Weights of a small transformer language model.
Size: 10 layers, 4 heads of 32, MLP 192 SwiGLU, vocabulary 2048, 1.24M parameters.
Each number is 128 + 32 x the weight over the matrix's rms, rounded and kept within 0 to 255. Layers, rows and columns count from 0. Numbers have three digits each.

# layer 6 MLP down (transposed), 192x96, rms 0.0771, rows 118-166, columns 0-95
082163084165090104128144113146077158125161163162086099125114164071137110107119108139106143146095093150137111133112126093151130135122167122097144109097128085114095105128115060162108155131114128095097071084122121147106125144123097136114173125168132098163106079112175132179121166138101083071
172143119108141157132065147140140117164163163161120138165063102174110100187191115152201162189147113096161156164158178175195098113123091076165149086093163084159192168182044124165130132182157090157110161140172079098097077208114162176136114111109123136101210167115165142129192136171113155138
167100105161121116134136164170050107135112163038155099103109099190165143151122107171184146050071094123096072068116073159161153127201193120164155148126171143139111163104135078131106184091130157109128108017160135100118093100136117116104093171112182148051143058090106145094105138209101086115
136147177110131131127165100110142092129106142120141089107189141155145127182152121126158079160097191144161096108087148138092154110132089144133113096117150123097121134151156128110096095160136151107127180100186148106093153126160139136181117127119146165124080138069140117106126139142131075123
128112116180141101131119135129159127115155134138106171141126155108123159130101123122099146112120108117164149129106097115165147128143119127139112138129166100146123135112105129145108160097157127107084071130100108120130151108139091105066135092127074101114144098144122123121106130150110131117
149103155114087075114085112141139146131125180077097163146154106097191170100166124085111075143155105149116115095094146123136151141130118097156114102103020130160159088105067184119109076139153107050150167161121137169162229158103147112112161103097121127135126121039067109196148180128107047146
128045110121116154125106109130080132115087065057095096138093088113117119086178112151156122127112120119159155085151153104126159158158184068175129133120144072169111164136117130117058218191102093143083177110097154136097161157139163139116091152134164113130151109046162130109155156130131152117
174136109167121135138065126238188056109173150110140158122209188158044114115106158094177185186113068080123141181157047155061140114129107102109126114114019159143122106109138107098154089097073162181101123141082061149107161105109102195146203144106157170141169125174134140141125143134061171184
093166154148125131189120101130131113143148117134100156094168148143129109102078127100140165092157097100083141123124092140198110158158170148080164150148121117115165105174125155146129130158126116136161123116147101119185110097124119146103163129137090148206133128127136133147093132150132145144
128139079078089082169116128117099174075115151123118124155078103120144152134116167173155141086108157135129147157192091138148121116109167122147152099144131082103157147121146060123090151145157141094066105130164093176141121112153077079067092073153124084118116095145141120143111092120164149111
106120100081116153183110120167064135156101173036145121111116133112148147146102101199132128120078143115189140115113107171099126107112159145152048088171194182152116184070125078145168123090120094120082114081176126129129154123171100086106134139113176124140099076119098132103109119130205175098
139159142098099135165156143120097096112126128110183115149125135149126108140149123136140074129138144135059121100130157146100109108121111146109158109144119154134152142160150095107108132136083141121139143091111141147141118144117136139207102138107165176147125124141133137131166110124132127121
177078036095112142180087083086118103107085168103092090133146141138146124192113145094165193112084117132158176131185085146154075141096148116140131131149153091132090115072102085144122130116107155144157120092166126178139137088124095077170079159111139084169107131172100167139213133158144144145
073075121185122101099103087165123142116110122150111162112136117096108134117088079106092129143185125102145147154119132106144163136128131139169136098067149100100092146109091129182107154090148098105132092112102144175116096110121141089108154114141101128140104163125184131116161169169123134137
141138084145184127208091122046094057162144099141046178162114068171173130111149173131109134075143143107071128120132204148143109078090090129115166222190092100174123136126048166114100120127096172142164112192177169179137137113139129090145113066153127066121114124076116066117074157120171145154
118112192119154170134111104101099127166116078017083168175083147158113136092094164122107113096140092139103091147148079136133141142137127103147135120172093111143133145121103184119143144130123154090138122131140202121095131177147111086087165103159105007188126148047154134127126197192156122131
107079136140147135111151082093216135132066156097120142112137110161092168128119158126088118111096150114125134141111143135126149183126180158138110148155172204084076150142157144096163053174136128163147210114119157134136145096110159124164130132156166184137092178069129128132137118108165121180
135136177121107141151155158073143100141098122141156112133115095124130134112123111086102102137163189140093084106141163120104102121127092173142116149108107156139125145173145114137150096140129102154165136105156149128126113155116136149145094130084193200133131140106121151138125137118156109160
081130200078108103064072120144115162196126109154149170186141105073139094116115147193158130038172131152156145173145113111122109124089086152173063139121138086182039216121116089135145094157114140097092171134156065071087115059105075156112147185089111154129106127157104145133133177191110117143
142174105133147146100142094150133122106133114191116136084143088121099123141070095095086144141108141117177179082121101129122139134146135128146089059098136145092084217107132132131113083100129107112098130168138166146106120131088138172123117109153136134121122161108145110118086146125112143099
160162123174132098134132097156101124146079130184184109105130124160106142106119147142195079095152124141118088139103170138150104093088129163127158126107137127146153082160115096099159164103098145131167126126136110161144116137092105124165122176180155143144104122155092146146148149061084118173
131118103074139134159129141124143111161134115085172112136116106090155146128159161223167121090131147157073071157111121166083119093150155161140145152111076125116157112122147128147147091149135141132128140105137099127121156167131105116139127123095150136132111163124099159155115135104086092142
119177101158148117145102139151127166111150109106139152145126128100133118119101131150135142086137083152085108151164124137144127162168136126095143138134115097102113105127100122158150148111133106112104062106110125121180124149116121100092159113107083110168154118156140133136127138152110131124
110199149167124116097128130170175103108124131142140162105157147090121199086081140112139162123136117105106190129143089125129123135147182138161113109088127075142109190113124091140106148108146113070109102157135134146177121131144098078105155152115007103109114141091169135103143127093154117138
111221085165095122175093092176134168123140147199083133159136143146112137141113116089121165155137112139134148136151142093138133153107113140138138136144121125139146170125110104107115131114144115159074110151134130173116148145118153108120160155093043118134143172136163124114107150125083144129
130077119111083094126122070077124104126098190154220155081140109142134143157087145090132137174116106174144130052138187175146101133079153141109163154119138145103155160123144067186149150120164102122142111051102166127149123144127096099158093127168126185158155181139078172048146110137128130097
108197136113125146162085115153151103080164142105093167088166130185127098145028112146142103114101129106108096147145071065123121096086105083166164165181052119147157112067117133121131130124113185109142091182160151147108128125161141054204161110153108127114116098060155144092105086088099121114
087198144162136118165103146136123117128149141109128196139131121113143158104088149128141111120133128138084133138130111104122113162120146094109170126119117114116128101145133133143152145143147128110125121118116103118119100145124100095094127084139054114159156138131123143136141127177099109094
144099171130111115144126071161146162126123127184115146123123134092118184117115066134088133148109103116092151157102130116123127144119120153115058151074154116115106109121185134034204147137122100112128179093051125141138100154120119145113104106129171111105076125077066133116132157174133103143
103182178153138165181171100103130121061064113067093157054100174133130154131001114202111070115117180184167149151157100083137136172146112189191083170138127151172076123141155114121135136127165145137178128153195106081047128190104146088120114125206107101169089116089087118056136119188154139137
088098101201104095080096133192131155142199127143193146095140089149112140113146130111111135182165039109101138160143158178088179157139133106023146145135131181118070110113136074131164164144096110167133167182109177130137095188066177164099159117148161141164175108166212123134118107120141215135
161104155145029113044084156132152164148060143077082098104108096114124091161084191142123188148078069175138128144151122189149148164175103061125051118113118150154137086126155199168154140121096144159141132157159109080115118144150160150098167136141135112098113060172143107122108121124148171089
140175153102099119108130093129158172150071136151129052061104102149157119129114164169145105088130106122118230098171134129112090117141118185121180193134149136159159135159107110108117146133140104133148132077087129122155192136104151156195044175044179175192119093169111212147174128114127147109
117159085163130086141098131154121179156132108112132130155104128116102153096092130117113155112155088147124146128146150130165155134155105158086120147109155084145130126134112129136146181074129100100115069172118107100106134136149142102062097151129095085183104083210140139167157129145103154169
116103122138101090077107148131179140092154094168096162103101161094113144132125130158078172130143137163137155154121086121142150136082119119184081177134115117103112128090106132144106157140128144124119087209093124154151134127137125150176162111146118115108158123143113130076119172114121146130
151140143120153122188138178160107190110176149124079189103119130161147145136149128119140135080159128178081120092105071154165095157118155156197158151178143150174134155135137121091129140155189119141093107139112080120147104115199107118144139123094049087173138131118081126151137108161117139083
144204102141122092114144154158098126127098097135123171093028099105203162108131166070112153125135113110101180134161128123197069168122144084141102076187183103135150150135192149178109142115109173189115070092152091090139113074171123191155138170098076171145169162131129158177117170123103110113
157206163163152083104106151108135151128188134152165114152192102078076047090103087111140160141141155108114128118117104136147173124177129094177142132130142036088093137111094124092086133132156115097141165106117161124147120138069147158153128109112156091119080086109114125159101187093110097179
132120178074153150094176160138091084133160148113140178127135153161113123136138103150119075030161086147129082112089174122082157101107089144126117132236134114108114123101152125065068139183163165106086102215092070165161083145148083097159147177164119110114141146135154096118159143105213153132
103103152138201131130082119117140162076128100152098126112089145135165147143132115176147199106092138172111152162106137116094161235157132128146051092174173133165208155186127109122193158133142160174129171110094119122139133171149165107128135099121120063099158173117125144073121169100151144168
148079117136103201081155121160133136169135189123066176172117061131091093137113135079130120167182117144127090088069120120116154133127165140134120088107174134133201117124125151136137106060135098129183159175094190110121138128080182139096097112184116115146069079099126152113072119069114150142
127131084149137122160109174176137153137199124096121165103127146090176140111115144136148075098122113105110078074137109069163104116103129089140155134084141102114133139142151110076152151115142130104108104133120171083141113131103069114106128140190116100167078094207145137154119174106073148097
154182075086057152082115177165157137129094106179132108092111118080086085101101039056143169157156129163126186091163102105157146149143134114083133093169104137123111147073113181123103097098163148137129083156133133071094122149103108119189115188049120098098182130131115117074111151131118140079
135129137110142178139162139124131093161090114120173142104128128144140126142133127145158073147130153151107097099096152132095130152072142135091133165150120147130134152148136122117163107176103134119164154098138144115141106147144147163172114138114147178130072146118147147157137121122123120139
051086095120089177172113089168096166087139088181147085158146145099096194150129168111132154184078113150117185195114122126106124121161041177143146108125111145067056225137109129119173126131103163122099115177142063121118111125160113127145179128137108112147081128167105110188130100178094141170
133137118158142161142219140094082102112068180162100150137106108110153161141144148145123087113172153105116134089171118129166131078174149152159117090112157151100107080148144155127125078122145102054174108104059152128109135170089109119131088062191161139121120111121126120177133157203110083157
141132084173078167136113104229081091108113093136118094084120175114135131126174123148068149140162108104148127185132132120125155093069182120170119105147137062111159129123105137179117176088129118179064143113125116156239132083186159177092180156178090100150092146115124088112131131149158196064
148105101231110126167151095130141089155152120174114116127114103113130144056154117068148135149074187106113088081099101131096144117194150026095159095066146174093008139165153129171132118121066128119136170032121078155168150121141096138129123131096183153130118114109222111132096137176141104200
137096134115158161182106117170109131231129187060078166099148085177077142154133130155102155101082152158123135150087137156124144150081087120112133191099108171225173097176126193128072122154153101124066147161104131122205120071138118107106113122134137192155116143121081126097150082062039167147
# layer 6 MLP gate, 192x96, rms 0.11, rows 119-166, columns 0-95
134138096132124119055112127168124139174051098106133100098076160162152152163144190126084115130151103173129148120124116140148097181051155174089106108079168121135065153163119095113130131071050105173134123155137124119223164099200109088098135200172132121163105110113073125111150148047071100115
187166132115066153062142155104122154062179203181142093075085156180063151150123169080039158180199089113138160112120124107200148125200161195168199134189100101156100181095144146131077124119111107166149143156164158119073145127133093141122085166141105089107172167115107175114120155139140165122
139129124084132142145080126103144112106132119124154120112115095177128194141132109140111144066174159160118156141152103107163112117110189091089149135147115163139153099099083155118146112137145117114080103115122131148111105161122082150087127126160141150102136082151132164141100117156146110170
091100127163156129178110152154133117120139134123140121128097140099110112079145178087084161094150101137130083149133105141122138137136122128162136145111157136154099155141102117128131117147141131113155165116111144117128121146136112118133131064070128123146097096145102178149144107169162114132
117105114172142118084118111122087109072079108109155100152120110108100085079092205166160186147113041075104193136163149083125137069146085195075158145145100157118217166167190100091103165126076119099237100119129172132124092168131222189129113143150148122138125116141113122076147159089148163141
088144129151139124209174110118113177137110132105101185129117140155070127154157186201086078075092078123148119142129099130074183116111104126152090172111124119118113123161063037152143144105060089163135147134118098096185142156115172117120130195152134117094072094150091162134135143073163121113
067100124102085113132145103161127149165129093096119099077100174130073091043124074193166148160232131070160118092134143105136145193139181153133085137124117158129127095114110132005122135140095127149200024147143165149064112052102148084121108255160120122138190137178160153108125148101069132111
119113136175109149159156142173136120170119103110112132131180124125130126107107102115139152132152137144105160114120139159143119133112201198110170172135096123127112099130072126119176191162109140106109161142135128128149105132102171060126141079139114152113137153092135116148104099144119143148
078143117151158117078133138102116130123160102134089171175143105129152070127112130148128161104112178120098159095147176115196144118156127112099130120115116133125162139154116121158156140137143096136131127194159118180157132068172109135191147131114145144186128062103171120137088087156114113175
070113143075131114169170139149191169126038157152094174126068141120153112126145128181143101136079121113185131089111123100140170116117112158087126102112094118200156130158187164131135170098136150146137152155103101071095112079155051149163117089149146102160177118206224115171154113135083186123
108116129143116130116110133121096171140095110163123115106149093161115120088096139127131173114142134129133108140136118129137101136156113107151132114106125133126105129084131128142109140123164119116104099128157167120125124130151141106070151135103077065149149158145138114113166131149144160162
150125112149171147081125115150132128095096137070125115119142137185080129109127165090083123118124090079125176144078166125152168083182188099107141110201151123133070171098069086188170175076109144123190104161153105120095175158111190117107149154129129080155065031091141165144175114101096154093
174154134144109092133131131136057098118098129123124134154119065106087134103109118153133142087122126123117131138140136130171132130156128158118138165169140145166115122133104100120108066067134159121108098134097128096149082108153168153105120135135130192126160124090128113091085129086121134107
047133125151096150105157127080122160149112053069138168118123090143086177164111130190123145107153133092082142179077157146130181134029133126130161135161189078123119143171191058122123166134114195103174044133105087083079171110193153140164114188131155086115087083157149161167063158064077116148
167156136143126114121098112096140148091067118145147095138128111155126135176129109091175093107140159136162148121109207146104121122082138117195142181100076148107109118128164138114151131108133149164097117117091159146101125103146128108168135164155138152138152123224104155128153122188158138110
085088152136127121107100105134085159165147119132104114081145162153181134119161122121109105113121137110101088119096089015170127139154064136103117119134085098142124099156150102092072098172083134119166104126122137160108187171140111157135117108123148111079152116145050136177193115115114169172
129160118143157120178140093168142173140132075088134144177119154110127115116168188149130153086102101124122156114080097123081169181161141079113167152099084139132164110146156141114115130129142157108141140123117117109127173153138126136198160142128117127118125110123107139140114123172126134124
148102111150195090088097086145146140130177075126157121098139120156110137069157161203121182108188077145095132150126180164178198137135046161100146083039130113098069119107058127112129195166085050135168095091085119101067114141142183149176120229074195081099149111160138090139130117095160140159
070145127127170085101106096138117116111102137122108165114140155146136149102128152157129126092127072134140109132121101151166166121146096122108111108100147183132173104107111150160093141076105155100141148127077113091144104175112088135093107099132118120129128086110135087099183134139141138181
098164157186170107089112155109107112139150114130153186097156118152071121125101114139169082053117127114149156099118092108089096145140169123100086130101127131113105136147125076181175162145108119083135109180110097125088152163073136104135118145151117126150100182132124135129108118146161156114
129117159159161104158105112160151117114102142102086112140128098125108130124128115117095122133121140125114142126168091137142176155110141184172148105123123157132095147140088156120089167099104101128152091150127120146147119192163165086123154131140133090122137097100105088110143146138100166117
146144091130147122148066128130178149111136142140144165135058151123144123131112112084102102083141102146113106115111118140088121158118123151143146149093135068098114086150160123095127101105122130087137116123152116106159127171130132092140164134089108137123137145173117133146130128147113124105
124100078145106133106108099135145090113135121128125191102090164063125161126163079156127139166127095091191154176114128132117156100170090100121148128162111102148149135143109102107097155060134149108150169105166087111171121072092082142143115169162112099153119120128125133170092142163071130054
181166095101134130102106102144128131167100122188124130159146192121139107130103178135141130087152118133127099129121157122115165146113106168145122118165146114090136120116058164138103117174130109157132110137191130092162135130162150094133156145183145169165141130154155104139097100141135129129
141114131134102140163087232115120139092138166087147101143101184167072140181095089112139137119100120101149157055148151112135178149092103099105137133100081090122132125183211095174083166111069100093178106157124130135116069093125154109095113103119118154159159114125144089125142110110104175129
144072162163100090100124170159045105172129189141123119065085126085210175144146139092118144140118136107140101091102098156113165157122180073121127161157173125146194096130169167115124196153099153192184127128095184176103116054127098158112144111164130109104126143192088125187139136101157083129
126116096144119085155098152194108096143123140121158175160129131092150105131082104129086150113134142129085092117125113115121092134137145102125145115143142153104171080146123087099142157187118080106160128141128115098114141110149139118125093128121138085114103160135159146137145130141125137150
128157145111099141119155128115077143124126098118120142131081101156113120090138113168117142126158107093163162089142146169172149157139120169123106152151124190117109110077138186152138174127066166174106122143167093124138110080152126101169088093155150133118117116136090166168178179086094130095
063152124137135167028158112239123143102094155010123163112106142126073189185107135181072127114139116166177148154151107131166189109141133090071103127136084109119064142160086143124115123097193118108116125133171149107095123148083129151148109142185115094139048122179129058124081142139229207142
109134115148103173143119078132094132181082113079115151094120085149096135116185181125059088093074105095063117155183097189104090116144108125115100191179076149166125063131136120190175142148103189140092096151148166132175174113135151123150101165134143144111160113115099105129123130154139083178
163103173075111142137146118133104135151134228105138165097075120148084042103120213120171096104189141129151121169081151114148059053170132110139096092114154106144068091113125133139063135131095094133150123161161122116112104137123156074157097128088073103190112108161174131150199154193151112114
058108108091179139111195104186135134089133166130208144146147159141135093158124118113199113113139141112175117116086095105128118111129151204203143193097120194104156096105138068170130098097154141124121120132090144106085121157119138143123115147116131173150126185186078130118155166117053131173
136139153110121144114097162103097127152171112136150125138110110132120150112085114126114110085079144090148135126095084130192156180122067118129132137139107135101126103162148113132116083095144099153145110120124125122133134171130087119136132148133098070155114108135106189178153118134151148140
126163131149137090109129119091126101144131129092194105121129090099121109108119133116136154154141117138083099100107122148133119155158199135169135109152140122167160130141130157112121165132101096110126149098135103105107136157148079161094116118134129119173147148119127120144154149143136145090
061093093135135183127142132174110129141104166108159138068113137142134134157143107174119110131121106118077121117120136136130140147077155163151128142175081096087124164109133097090082138059106202162119123114130130134129178101149118121099139165092063146124127087171098131143135160105129131070
129149154139101143082125133125140191134107117038128125125111151147117154114167109152102174125072153096154116120156131136146129145152182150059188154120050145133091106134140172104088090138124110187123169177137215208144140089110142084163133156098053085117159134105133111105177148150150227110
087120056122113129187116150149186198130125149101118165176093091103147147136080092086047112105129084133116104109158111094169136105112113116128084117173107029095228153070131103055047144126135066222110183116119201136112109117113129147145042125177086160123069121128073147056120060096144122122
161126147140083129165111138118111120157114122170124141070142130113134164142121167119158148130171123078153150114097173039131105167189174168070154068096067173186126120129159209128094141145091158116182127142104136138195120142117156198149174070101114159126101089113092102177144187145105094095
146145090122101153133104120047098177153249141111079185155096132112103121167163155185137110133197159109110131146142156055201131148144152143141171132142138104150148165179148126089146190133203146233105137141130076147141145075099157127123116128149097171106149189151072121121141122112150066168
146152133178068129071122067231113125129137142114115133072205170117133140163187116098075131084123099149134117083091122109152140070203084199116065160152152147111109201131091083093156069139123198136124162124132169116082163087142104130120103141133148168124146092125070170071096122122125160151
108128104106089101099171173156161122132117136109077110119169099146115134126128151124138081114122164079139139088080100114165090112117111131110140145126099206144186129149151095096140146151136097096106103106141137134103062118158182104110152125090089168145105127123127108121143114151113137146
136172141099130152072155144099074079161149104119116147162184134090104092119105121098157167112198099128204172147117090141143134129119136127127076097170093137104077074114092207168092161143135115114109116137143109101081157142095164177136142111100102130144100116146098191185163081093127096151
104135142155154123101131135141122102133149151142106146156125118148099151104103174116120132124094150150112145112128111125174127142173141103147136110110135124094119122098119080093105124090147151116105147109145120105116144112155111092092139087129130103124148161143138124087120088096145093105
127167172161103147123133096197112139116109091151117151079125121108083138100088168125091133228121138096176092186136133084163139095177114151143115127108035170077117083111169091137148150183129147172077191133118139182105109087204169091123130175141090171110145046071159171156059172120109180152
145106165126117147171152196170164156132156133100101169126193098063160152132108117071074149066131125051151136111098133116120146094121130108164148116130159150112122151115082117077109082143111099113113147123116133028146093131143087157152179148150160195136090094141177192124179168147158193131
127146115123091165150086176117171091141088160098130137153080121159116113129121143146097123135155094108126145130156146110174164151150100154130062114161134116130119184070075140146165099118067126086122150111083149140130113056199131091125134176201094113129060174128064166143209128165114121083
156111083097149113120122128148156144120098130101121227125130099046106058101171041191129166104184128086157171132163132088188118161114132159117138152168115014131103102081118089158142199120142158183127174122198194125084134089112174139143069107198121065137134073143036126130148130137134169170
163106094121173119100138153139128152158178132089110067105194216185091068177146162202109093106135082149157035138084138110124124111050124169140101166152112149195169091127110132091121129115132195098167119141108117035091122108133172157198212096061154158158102132118143127112079069108071125117
# layer 6 MLP up, 192x96, rms 0.116, rows 119-166, columns 0-95
177132144083135108135131186184190126122162218134183172149137119103107122137115136152117150174065120067111180158137146186124152060217125029140147119120105102122173176144126146115152157172149123155162095162152123111095121173127138102127144142095093119075151171157177135143190163152122070143
130212080078115150148172139167112143164130167151134095145142189153174134140114083123157115123106073106085110107189164153121097102122072132103133172137160133157176118123099117130162221118082124142184150148160105121088225126208166112091133105125177037154125076058165103107130126143157103112
138132148179134127105162131135108166198138147137088107151188139123114103104070097109142105156078121096113120125118137116066096122182101103172129123122174065128124153126197099105101111122087188134109108125134127090141153119140153148136113101133078078099184139171135070137146143085121148132
164096194122158150130097149155149124103159142127157121101112112099107157102101131164091125075120135126092128197188152133130107128147118135132173097120166167082088139174107103142148146117063139121180157084132099134167116134130126194177139142099155128129108130120105164153080148104130114194
120126134124067183095137111097082139170116170133184145170153153058110154120148112101160087079135207174160201156186111160158113162077199175179136108166146108135072074091103162233160075153161136128085145075202146113142099120120117091119100077061090163176114121146150124133182088117119105125
104071080111174151133149115186102149117160107080159116191100062110093120140095110168134117093175167113120157133090177103069137099122150140131077147146132103156129169076105152109129095185118127086078156127103128176161104104175117084075123140130113146136087126104170166071142155157071132134
188158145155039136167065170184173118166074127125130123129153119131152106153106157094140141144101099125123217168130121157089215078153134195135114101195085061104120112105122115154112085191046139179106128186116104058181133139124075130204160090138120155131140133063100154107109141161038183128
144105121147094105096182153085149091068139152127127142168114091131094093181130103102141110156114193135076114139128179146096094074133140136177073131168147163119151131134089137087158107127125134154087114137109122138089127098093171124153128111105137201097085126163122121102145199119163144123
168124095168087110108156100151136143112151094158101119142108149150130055108075103170153122112132159140105135125151140121139109079121138149100153121154137145144152140126125076186127113173173068159133102161156141137134107054182130141172110095107129166094122119143160161130140102114144067156
090159198141169107132125179156154077112044082091114123199181151182174110146102128156212103107110120094166119165070100098110146086140168112134157117144073130128130216105144184179108134126178152096142150121133081131115120136130138135130139150174145139203105146196172115163147106121154122133
128122130174133143129134123123138102099149152171106096133109139141146155167117118136114111082134084101122086114081076104102118055106187118135114144107122109139106164122151120097161118131145103095150131138124153115138114085099150140087123117156112153075135131128123181110153070087173110151
153135127099074151115168121143139101136085121103061160185101098207152164095063127105088106143077130129137131081093149116144152102142109150118160166114179095135100087162067193178170116076101187112190131195108186134116174120110118116111132072132122140125124104085166163171101107088127148120
117159110139118118142153172141141141155121152104164121124171042111055128135161149163126148136124141135126135122178159160116140133111127191117130145122147132159135128177137178128132123157178131092131099124102158128156137086113103151126138127147105178155176097074131139137088134095132188163
165080074121166122185107138160109082126187105057069133145093113155235115153104186107080119142149122183139078155066163133090104085101040089115215170110087107126116135101119093143185163121129116123066140164169143139075171140131117153197109110129129130123140126104107110130137126054131167155
086175215122137181149077130109149140133123105099150146144106134114134113155119156175179085189102084141121125188127117126096136138113151098148184168074095142130160129128119081089129119104185121125095080089097145123130092180077102141160097110164129125129121159163146149067144090138150108120
146114110155131076125216148104154186097121113134093124129119113109071136168118129159150146107168108121103149122123140147117142100132160103177080109084125187130083167130128157115156132119163095164126192133141151098136121088142127073097164141135113174166113155114131081125081180116133093137
132098119156094115128140121128127082128123144113108117131132169122115081119133117081100122167157168075131159165179158172187142115080114150124083144177206162126143091088102115121103133133140126141109106162101092183102078151089117107075129097138090147076131091092141113131113120139187119129
077143163074093145172076142152079077104075083104100188133124096103162138136114137177124170103111117077116154167136074126086120156115108121150084177172136107116120189124145166149138131107201125044094168138133118154224149076117135189116151104123149224207125143097201169120102139136131109180
132115159162183117139134124133119112131099117114117130135135110107145133172132110125176096112081094163114115152144125134168130130134125126109180166133120097136158117118133140083169135100108152112156141080130114104111111142119119088143158130128170145171108098091091120111147108124128083200
116118093104087112122137123100165162134131112107138134148130126092184128134135132123132130140127087154057122114164101175170156128180126141185153108071128210095101162118152195128081172100139152141121161113139151156170178107158120139116111145118083153103123160142159146110146141113110130197
138121142133101132107160126120143120119150195138114106156113137073130148169126128135126164075101128141128115122146138156070078149172127109077088126148120114073104083138130119110169184098158159105138120154155096142139157086124043166139124127094122145137128133140093116097114102138088122103
141139140146171169117162083121182193115091161139122126142078132129165129171136130100121125082138091162093111127111134165093146145035095141157110119085131104107084137145147133120101094086106116116104153151165159100164112126163136110171135197162176158101118107168132103104099126123130144083
176109092141094116121185165130150084068112120191131137125109131068138150073126101177114174103158104073178099125101089116052142103100086085181119115094109106154139171091141166072100172082113148122142168107169080093191157049066096147125147116207113114112137171148118133158109159185137166123
158129097130142129167149141109087169159105094157159115114173157126140079152109170133139087125167102140147090120108136143178157118149132120171114116158113122124145148144124189120125102164094120150120186143199093143179139108114121116169147169186176118152226124119161177161142082125162098085
155158117135125093148122193104155164051131163131051081149121158110110079162119131141117080176129173144195092171141123115229113149152140177137094121147125150128110107100124154110132130178129120128110154096163150112097084129151105153190139105161176095132127138171148106142130135094123104164
120126111145110112172129154154115153184194090174179107104104088109247189094141091103079088103191193133116113090127122092120117163110036100157156162130141165170157104145123159109155161108139133118161121162113164145145142153178118145127088175075145120132103144159138099147145103132137155160
104112133110120129049169113153125122132147138106114128107175195130107133133113088110098168122140178148116177120118098135132057090122115116122089131163150160092166111128111075137099144208111141164156165146172090130133201105108120148140059145132127090095087121141130120131149146122083074089
090098162130137088161190134125116154067128130141117121135069176143102110134141125144161083087132075132154074196126166112105143148134132111119056152091089130122134119107148183136116143108113102115171141098119113138113098139150179108142171179129167140137147140169055152127163182103110132131
123092124164154149112075101134199102133095173091105191150128097163127144162063116083101145085111062084136141101111145112145143126128155146117132089090170102180077075119131122123162118136169131072182024198171089181167114103125126169112079197140114152136206116154105119077140140191095068156
097113090143135098121161155092151159135112128135119121116100114102129175137118156177091141146131164106073131104150114144194165116056189119048118106100104158114124068055149074143108163063154112135137159126119130124119091179198157064143148132045104135161082152169164085113158097152110169115
141093127120151179119157106202165168151132213082167162131076107080130032109160134124123144070150194069127162145086165108149093106164099116157111066176120178173093116136129162087111115094135096067114081156130070102152105120137157128128094165127084146132143149115127092177140089173181085126
112121152115129119135105105086120078118099149163073128146096111162163115120112125158128065109096146123185181130127089138118104113152097187085110057175122141156137136154117144111101137200096107153115120161132099128170096152134154141125093123104164115107148139098176139088072158130186163097
113175120083128121096131124089132177163139111132151132137115093183146164147146131101157108144115169064151095128087110094153183158061083103121080172136116115142138108164186116149082061129085071125153120092092131159108101156117095133126108145154095073155138078159121140152137139142114129177
148125136144113091139115119126086095156125136088151116127132109133126123101102124141123143116122065137120087101119145153119092134174172129114137153134144117162149124160149139075129109110168098152140106091140116084105101154152110110087121157100176148135066141071114132189135146109133121130
095163164161148171153120160164155118116122156160135114079121170078111113168137083136100131115144112132053123082120096150114125164104190147141128140184102098173125155163151094119058100089113164088122114120118139141124171069163161147104137100114099142143166088116130115225156117092122120136
125178093154144149122141114158135172060125153130105129128097127138200120142110188059132167163107146157147122112148129103108090091130123142131112159123092146118144083145164194165115095108070094128090081113147145171176124056165151109131038099050085185126126159072088107118130146082155150127
110155059163157157120141063202118168239079148138098154112085150114130173150070122135129081100136113177152131143129148075125090137122137101115124125136119132115135072079141162195093105074144080129193099122148128169151118103151122107172063173132161107205160168075143109045103112165124136120
152134104133098113145094126119146137090103127125089045160133135149152029095156132103089095182102133145176131164145112121149077164128126102128161123049134209141179106129134149147187119078082119123124118017105148076097161134104127142116121086168207131156125106160100143109143078127124100163
124165085150154162158180140137067135148218154123109151138113179101121104129110124137102116153155185134129128184150069064088118105163122137110170114142088117176155117103161130154145195148150098168099107170072158103127166175133129190135151075094144212132106150160126091151159080113197089159
197138135134090096139121137094149175147165191112089129146098135126100139137129126136155160117161118119135125135118131190152170101126120107134105068141145064204162096142111231083111119120146119124084157082065174096154163112168126124106158130084089125051066091155086083143158136070111144137
146160125110096102098170121116102103103147098094150140153096120160120164160124087116132146184130173127113160111121127154134109124121138113101054163141079125126102080041074170163174115172148117127072114067114069133121123098135179136103116142182145113103043116154150124082096153123145117174
163103134080123161127133105081110089146150104133161129132186138154044102138086125095123116161173111144130169153168080142092175154138145172085142134229073096133131061126093184185075082113091123129115099074158107137144154151113181131105136105146107148126149109180146141121082135080087041144
133123129138141137094088103156155150081135099129147046102092111083124135191082126126147104087182135119153130107145175137157115182151103093109155115124135078167124147102124126110117113108151167173115110147092050122176126123169163151112124130148148151113115124114174136147155136169104130110
117141139187104137122125142119159140090060155080163054197106166166124145124112091148100137183098176152101111098152137114200126139151155181112132089141117177168127143082115133115097120176137128119139110115182179155162151139130120180148164078122073089076127089109128146099146125119099152168
118122052165143122081122137113042141102155097161123096175101151143188131122136133164111147218140142172114132156119104155148088138136102166087141100124150137147080095111154099179105132063131170139091136179134100138118152121142154112112157132108127136137119118119055131104128097080106105180
109144096190106178135120085142171103172105154068184172141092147248128144104139105139100054147129101119089191145207110096163133118134138161152114159123142113092136219126127142179139112145130127129092112129156146097080085101140123142093145152170126131091094152151039147155146129115078100124
164123074173140026035123165155167155129195071169138078139109123113151112184148108091110117139057097157183107145111134119124141125139120123086151078172104103094138192165195191147136143104119064143170109172151090083127110106229127166136125156102113196108157104095172145133080158095065119082
184208109069022150145121145171142121136115108128159161138080092138208141147168162101093160155121154136117156155103129202140158114163115123087073095101132096113135184062144159142128104127090127147119122089181101176149106112079113115103113156202111056147125128145118047144107077151225140142